From a checkpoint of a small transformer trained on Wikipedia.
Size: 4 heads of 128, MLP 1024 GeGLU.
Each number is 50 + 15 x the weight over its row's rms, rounded and kept within 0 to 99. Layers, rows and columns count from 0. The size before them is the row's rms in percent of the matrix's.

# layer 8 attention query, 512x512, rms 0.116, rows 316-328, columns 128-255
103:62 62 55 36 30 43 53 63 64 42 35 44 40 33 64 36 64 21 80 59 32 18 50 58 49 60 33 63 61 49 31 74 65 74 55 39 50 47 62 53 37 58 67 63 80 62 24 48 44 44 69 51 59 64 43 38 17 54 65 70 65 35 43 35 36 59 68 45 56 45 70 33 23 69 53 54 49 54 54 43 67 78 63 29 49 15 58 47 55 55 82 76 61 63 45 65 69 37 26 45 47 62 78 45 66 73 59 67 61 79 54 64 40 39 44 41 56 33 60 57 58 65 63 31 41 46 71 57
087:37 45 33 49 50 65 58 81 26 51 39 38 70 36 52 56 53 37 79 62 75 44 29 13 60 50 31 68 45 56 67 76 68 46 38 58 72 34 37 49 66 54 29 47 51 41 54 41 51 33 65 47 39 67 51 67 46 67 67 61 35 39 47 47 53 45 59 15 33 55 46 45 63 52 81 48 45 57 45 53 49 37 45 62 48 48 48 19 36 29 30 76 80 67 70 61 40 32 48 54 60 59 51 44 50 56 44 76 35 75 47 44 33 54 50 41 59 50 49 47 63 18 30 38 46 50 55 56
093:50 30 16 64 48 51 58 27 43 56 55 39 36 51 66 54 46 79 44 75 42 65 70 49 88 61 66 77 44 23 23 57 55 63 55 42 49 28 54 60 41 34 32 54 53 43 31 44 49 38 39 59 44 45 75 27 17 59 63 72 53 43 63 68 75 78 25 46 49 39 55 36 46 57 92 60 48 56 46 53 56 59 24 56 38 49 60 32 58 47 58 54 20 32 49 68 72 38 15 58 53 73 39 53 55 49 66 76 28 46 70 69 39 31 57 57 42 64 59 52 50 72 38 32 28 54 50 61
103:36 61 31 21 42 06 40 73 51 56 57 53 41 69 48 47 43 38 73 31 34 67 50 45 67 41 39 67 45 38 62 52 37 46 49 48 66 52 42 42 26 48 48 41 65 57 57 45 57 35 55 44 59 49 44 76 33 73 61 83 48 75 39 59 42 35 47 56 76 67 56 41 12 46 56 59 45 54 45 58 39 58 48 41 54 45 36 63 54 31 60 49 39 63 44 47 52 48 60 59 70 63 47 51 54 75 66 82 45 49 63 44 54 55 61 61 50 14 36 42 48 37 60 41 63 73 51 39
093:56 37 52 27 52 57 25 48 40 64 90 50 25 67 34 80 45 45 52 32 40 05 55 69 47 63 69 74 69 65 74 68 25 48 60 44 42 39 48 57 55 42 42 57 69 46 34 67 53 40 46 54 45 46 84 36 25 22 69 16 60 62 52 44 45 56 41 52 40 21 66 34 61 53 43 53 51 50 50 48 39 40 73 16 31 37 77 64 65 69 69 50 31 67 37 51 71 50 34 61 56 32 67 41 71 57 39 57 31 46 62 54 66 54 40 65 43 51 32 51 41 33 42 42 64 68 39 52
095:48 56 38 51 47 39 70 55 62 31 40 54 57 36 49 49 59 25 46 45 66 39 51 76 18 70 27 69 43 46 39 25 23 75 51 48 72 50 66 38 28 55 49 51 40 51 61 44 57 54 62 39 47 41 45 50 51 58 47 38 52 51 65 55 37 34 51 63 38 55 27 54 60 41 96 60 54 38 50 52 49 69 59 52 59 56 45 40 64 42 38 43 60 38 52 46 43 51 59 37 35 63 43 37 21 53 66 70 47 49 51 45 65 60 55 54 56 41 49 51 36 38 44 37 41 52 70 20
092:67 32 57 51 02 48 26 37 54 51 58 38 36 33 37 35 62 81 42 29 33 30 42 32 76 34 52 62 60 32 63 82 70 76 58 17 39 66 60 35 46 41 45 59 67 51 40 31 53 60 66 43 39 55 55 52 43 38 67 59 44 44 64 55 46 61 43 71 63 35 48 61 43 55 54 42 29 54 74 65 81 32 60 57 57 21 74 72 43 58 43 37 79 49 60 47 31 35 54 13 43 34 49 65 63 61 61 68 57 65 44 76 19 44 58 39 47 43 47 18 46 69 43 67 79 34 85 39
086:48 57 66 37 52 61 28 63 70 42 56 43 39 65 55 49 45 54 48 56 48 56 24 62 78 58 08 47 66 41 25 58 32 28 72 59 45 50 74 39 51 36 68 29 61 57 52 42 58 50 65 60 63 72 36 55 49 63 65 62 51 42 52 45 72 59 00 69 36 30 48 57 40 50 49 52 65 33 47 53 64 40 65 32 67 51 40 49 66 24 49 53 37 39 74 66 12 50 46 34 58 51 54 60 44 54 57 24 76 29 52 40 70 56 64 47 34 66 29 18 62 48 68 48 66 79 76 12
087:33 33 46 36 69 53 76 39 61 54 65 53 62 79 63 58 25 55 31 48 55 42 40 71 16 21 27 20 63 65 45 66 66 61 28 50 40 69 70 57 84 28 49 63 51 43 39 32 61 76 45 57 43 37 61 24 84 76 37 41 46 57 34 23 45 84 40 82 72 99 67 63 36 55 42 73 31 35 53 44 69 41 51 53 47 66 66 51 74 43 23 33 51 60 40 42 42 44 58 57 40 49 63 37 26 48 56 55 40 60 33 69 73 82 66 38 56 51 65 71 46 33 37 78 72 56 62 69
080:36 69 56 63 38 81 56 34 46 42 52 45 52 44 33 52 53 35 47 37 33 43 64 30 27 64 36 42 51 58 65 69 44 53 50 26 33 33 59 61 65 42 33 50 37 35 78 55 55 44 62 61 57 58 63 46 28 35 57 39 63 34 57 44 36 39 17 51 73 84 51 65 36 29 37 53 47 13 37 66 56 08 52 68 34 47 69 38 33 16 43 28 66 50 42 59 61 41 58 43 51 73 79 47 51 46 59 63 38 46 50 50 29 62 39 42 72 23 29 36 63 12 55 31 52 58 48 17
088:48 58 69 60 51 56 81 32 33 39 25 68 44 52 42 47 55 18 37 51 55 50 68 28 48 46 56 64 80 55 56 67 59 30 35 61 41 44 44 43 42 48 68 44 52 55 58 72 48 52 43 52 23 55 65 64 52 45 55 54 60 41 74 23 48 53 34 20 70 15 65 24 49 28 37 42 27 65 75 48 49 22 80 68 23 39 45 35 57 62 11 39 63 69 59 19 77 55 53 61 67 45 63 42 57 41 61 13 43 53 40 29 70 25 74 38 47 65 60 24 31 56 37 27 75 61 58 51
094:38 62 64 63 62 40 67 62 41 49 53 40 70 29 59 38 44 73 47 95 63 36 41 46 41 51 45 47 50 22 56 49 57 39 76 44 71 66 58 32 41 52 45 45 24 56 11 61 42 58 56 31 48 59 52 27 60 72 26 44 44 32 51 64 26 48 76 48 48 36 70 53 74 56 65 49 39 56 67 86 46 50 49 47 55 40 59 46 56 54 55 53 71 46 61 70 26 81 40 33 59 32 55 49 33 15 68 40 59 47 40 49 85 49 64 47 39 44 61 68 75 73 29 42 69 02 33 40
088:61 51 39 71 56 38 47 59 61 68 43 36 56 21 29 32 49 50 36 57 31 62 32 72 55 79 32 49 52 39 47 44 37 41 56 49 68 60 86 53 56 48 41 58 62 38 34 68 85 55 59 52 48 46 42 67 30 60 14 56 65 71 88 28 54 69 52 52 39 61 85 57 59 65 48 36 31 43 70 42 63 58 36 68 51 58 41 28 41 38 78 32 44 62 38 42 17 58 38 76 46 69 58 45 67 42 57 41 43 64 32 64 44 52 59 66 56 24 42 57 58 51 39 71 62 36 56 63
# layer 8 attention key, 512x512, rms 0.118, rows 316-328, columns 128-255
091:60 84 52 32 16 69 65 36 70 24 44 45 23 66 41 62 69 51 56 60 33 52 66 82 57 61 35 45 76 55 56 44 31 50 38 68 58 43 86 53 69 75 58 42 35 59 48 53 53 27 46 59 77 41 73 41 28 51 59 54 74 44 67 57 46 59 35 46 72 40 49 59 64 44 45 57 58 62 31 46 50 25 45 46 53 41 58 63 53 32 46 40 48 45 42 69 58 50 46 45 50 63 20 20 73 54 23 70 48 67 33 57 32 40 42 48 57 72 28 48 38 46 43 54 34 47 66 50
086:48 76 78 45 82 32 78 38 74 47 51 70 48 58 58 49 79 53 59 60 71 75 38 50 38 50 39 43 58 31 63 23 57 50 55 56 71 36 28 67 49 48 85 40 28 47 31 30 26 65 32 62 55 61 50 43 36 44 57 47 29 70 56 47 47 53 44 49 35 60 41 69 60 20 44 51 25 54 78 48 51 26 72 49 50 56 61 64 53 25 50 51 42 56 79 70 40 33 67 70 59 45 56 37 21 35 59 71 32 41 39 52 39 59 42 39 51 44 49 61 38 56 40 43 60 52 60 66
090:73 68 49 46 46 39 57 24 79 27 53 62 81 50 54 37 51 58 47 34 45 23 43 59 38 46 50 51 58 36 30 49 46 25 77 39 53 47 00 53 56 69 68 47 43 32 40 35 54 51 37 49 46 73 53 42 12 47 61 68 41 34 40 57 29 36 42 58 41 44 64 48 54 29 32 62 38 34 30 51 52 34 58 54 59 46 61 79 58 55 29 49 50 62 62 42 65 61 56 78 36 57 62 37 74 67 20 41 39 34 57 41 61 62 54 62 51 52 51 59 44 66 06 61 52 64 40 46
090:73 28 27 45 50 77 31 37 56 31 59 34 41 67 40 44 52 39 51 52 60 57 28 51 54 67 49 07 46 51 48 53 54 53 44 45 55 33 79 81 48 34 44 54 22 53 39 36 58 64 35 38 46 57 52 43 51 47 40 22 53 56 48 55 51 58 42 61 50 46 62 38 39 41 80 34 46 28 50 64 67 58 46 42 26 00 30 48 75 41 59 61 56 36 58 58 50 45 66 80 90 49 46 49 21 60 57 46 48 47 58 38 79 77 61 37 45 67 44 46 29 77 57 51 55 52 69 45
093:40 62 29 33 42 41 62 30 45 36 42 65 22 75 43 51 33 34 66 66 56 44 52 33 48 48 40 55 59 50 47 20 25 64 38 35 47 38 56 48 62 38 61 73 49 45 41 39 55 40 49 46 62 36 54 43 36 68 73 28 48 35 28 49 45 25 21 49 48 40 72 45 26 47 58 51 45 34 31 40 66 53 65 54 48 37 64 42 39 16 62 52 52 25 45 41 61 18 23 52 60 80 41 40 45 88 26 75 63 66 38 38 36 45 53 67 39 37 44 45 53 31 56 44 29 40 36 45
091:54 73 50 29 44 46 56 41 40 44 48 44 67 35 35 46 40 40 68 56 39 39 46 28 47 54 68 38 51 43 53 40 46 64 38 43 58 51 53 52 52 62 40 34 78 64 21 47 67 40 57 57 48 32 65 47 34 38 85 51 57 42 75 62 38 30 68 48 48 48 59 50 60 62 37 54 47 67 44 55 39 81 63 39 27 36 64 61 46 84 42 64 54 39 71 35 52 27 60 46 52 40 44 37 22 37 40 47 48 71 40 30 58 55 60 29 46 33 64 39 39 41 47 57 49 66 47 52
087:25 33 51 73 34 25 75 31 38 64 61 60 66 39 44 64 65 23 40 31 52 50 73 36 54 46 57 47 60 30 31 60 45 63 44 46 45 56 60 34 54 48 44 51 55 56 54 67 56 42 73 28 57 55 41 42 70 47 42 47 47 66 57 50 65 48 57 56 57 55 43 75 52 65 37 38 41 70 52 67 49 61 35 69 40 33 36 52 08 52 18 49 32 54 58 48 25 33 77 51 37 52 62 83 36 41 31 36 83 33 29 35 42 47 57 39 79 30 49 19 41 48 53 53 76 59 71 52
089:46 38 48 70 38 62 48 40 53 49 54 35 54 68 79 53 45 47 55 25 48 67 52 58 58 28 20 47 45 58 46 62 64 55 50 29 48 59 63 68 62 63 34 25 34 42 33 54 43 75 49 58 61 54 72 58 36 40 60 21 37 53 28 73 66 52 47 63 24 62 51 46 67 33 35 78 74 45 58 84 46 44 66 30 56 68 47 57 30 24 52 45 54 50 45 40 59 12 52 60 36 22 46 30 66 39 33 31 53 45 33 51 62 57 48 54 40 29 60 61 54 61 57 44 42 48 75 39
087:58 20 66 59 47 44 42 48 52 45 39 60 31 47 62 27 60 51 54 48 61 59 53 52 25 46 38 38 50 64 61 51 42 38 28 38 69 47 62 52 53 50 40 35 36 47 36 54 54 40 36 52 44 50 22 31 39 44 39 37 29 64 79 39 23 47 70 28 47 50 44 47 54 46 22 82 48 62 42 57 53 55 63 76 70 57 58 35 49 18 46 61 83 38 32 58 43 58 57 19 26 48 43 38 47 39 48 65 47 50 31 50 39 39 63 44 65 50 57 51 55 63 44 63 61 54 33 49
082:49 30 52 64 54 32 35 55 35 57 58 66 44 55 25 51 37 42 55 62 62 69 34 67 42 53 20 44 62 41 23 41 50 42 20 35 65 51 50 75 62 46 67 41 43 86 39 63 25 62 64 49 26 56 75 43 45 31 69 25 67 76 63 29 57 31 58 50 63 56 48 56 42 31 57 43 29 51 00 39 48 62 45 47 79 86 56 18 42 55 36 36 27 54 55 48 51 66 62 54 48 68 42 25 52 65 64 49 61 54 71 48 64 81 64 33 31 60 49 46 47 49 50 29 51 48 65 35
086:57 50 54 39 41 61 71 28 65 55 63 59 28 44 41 82 63 48 54 44 43 60 49 57 54 71 42 66 54 26 37 31 47 56 81 35 62 50 53 67 44 60 56 47 50 68 64 61 55 52 45 38 63 59 64 55 48 38 71 43 36 53 56 21 54 37 62 14 70 49 54 56 55 36 63 56 45 74 34 55 40 31 46 63 67 52 32 50 61 48 32 39 61 49 31 65 61 41 46 46 41 21 23 68 60 64 61 26 38 54 61 56 54 51 60 28 30 53 76 26 61 34 33 34 35 49 67 56
090:53 62 43 41 46 58 55 63 69 65 59 77 30 53 58 62 50 53 32 77 37 47 53 72 81 35 51 71 40 37 34 70 58 46 85 74 65 44 12 33 44 21 20 40 45 73 20 60 47 46 49 31 51 74 47 31 25 66 50 52 49 49 35 53 63 38 38 47 57 36 81 44 67 60 28 41 37 39 70 73 71 44 44 47 43 36 46 65 67 47 40 29 49 34 30 71 37 45 35 50 31 36 47 20 75 42 44 30 64 57 53 60 31 24 67 64 29 46 66 50 45 40 42 29 82 38 32 48
085:51 53 38 62 32 35 63 33 33 63 36 26 29 55 66 39 57 64 59 32 34 39 24 54 66 38 50 54 47 46 70 38 67 43 53 43 56 63 71 54 47 53 38 40 56 39 55 63 49 57 53 40 37 50 57 58 53 58 55 39 46 45 61 35 56 48 53 57 29 27 59 24 60 48 30 50 44 31 29 44 37 59 42 56 58 57 46 45 67 53 44 58 69 74 71 47 51 53 50 91 55 50 56 45 82 43 43 35 19 63 31 51 38 32 47 39 51 51 52 40 52 24 54 48 74 49 59 49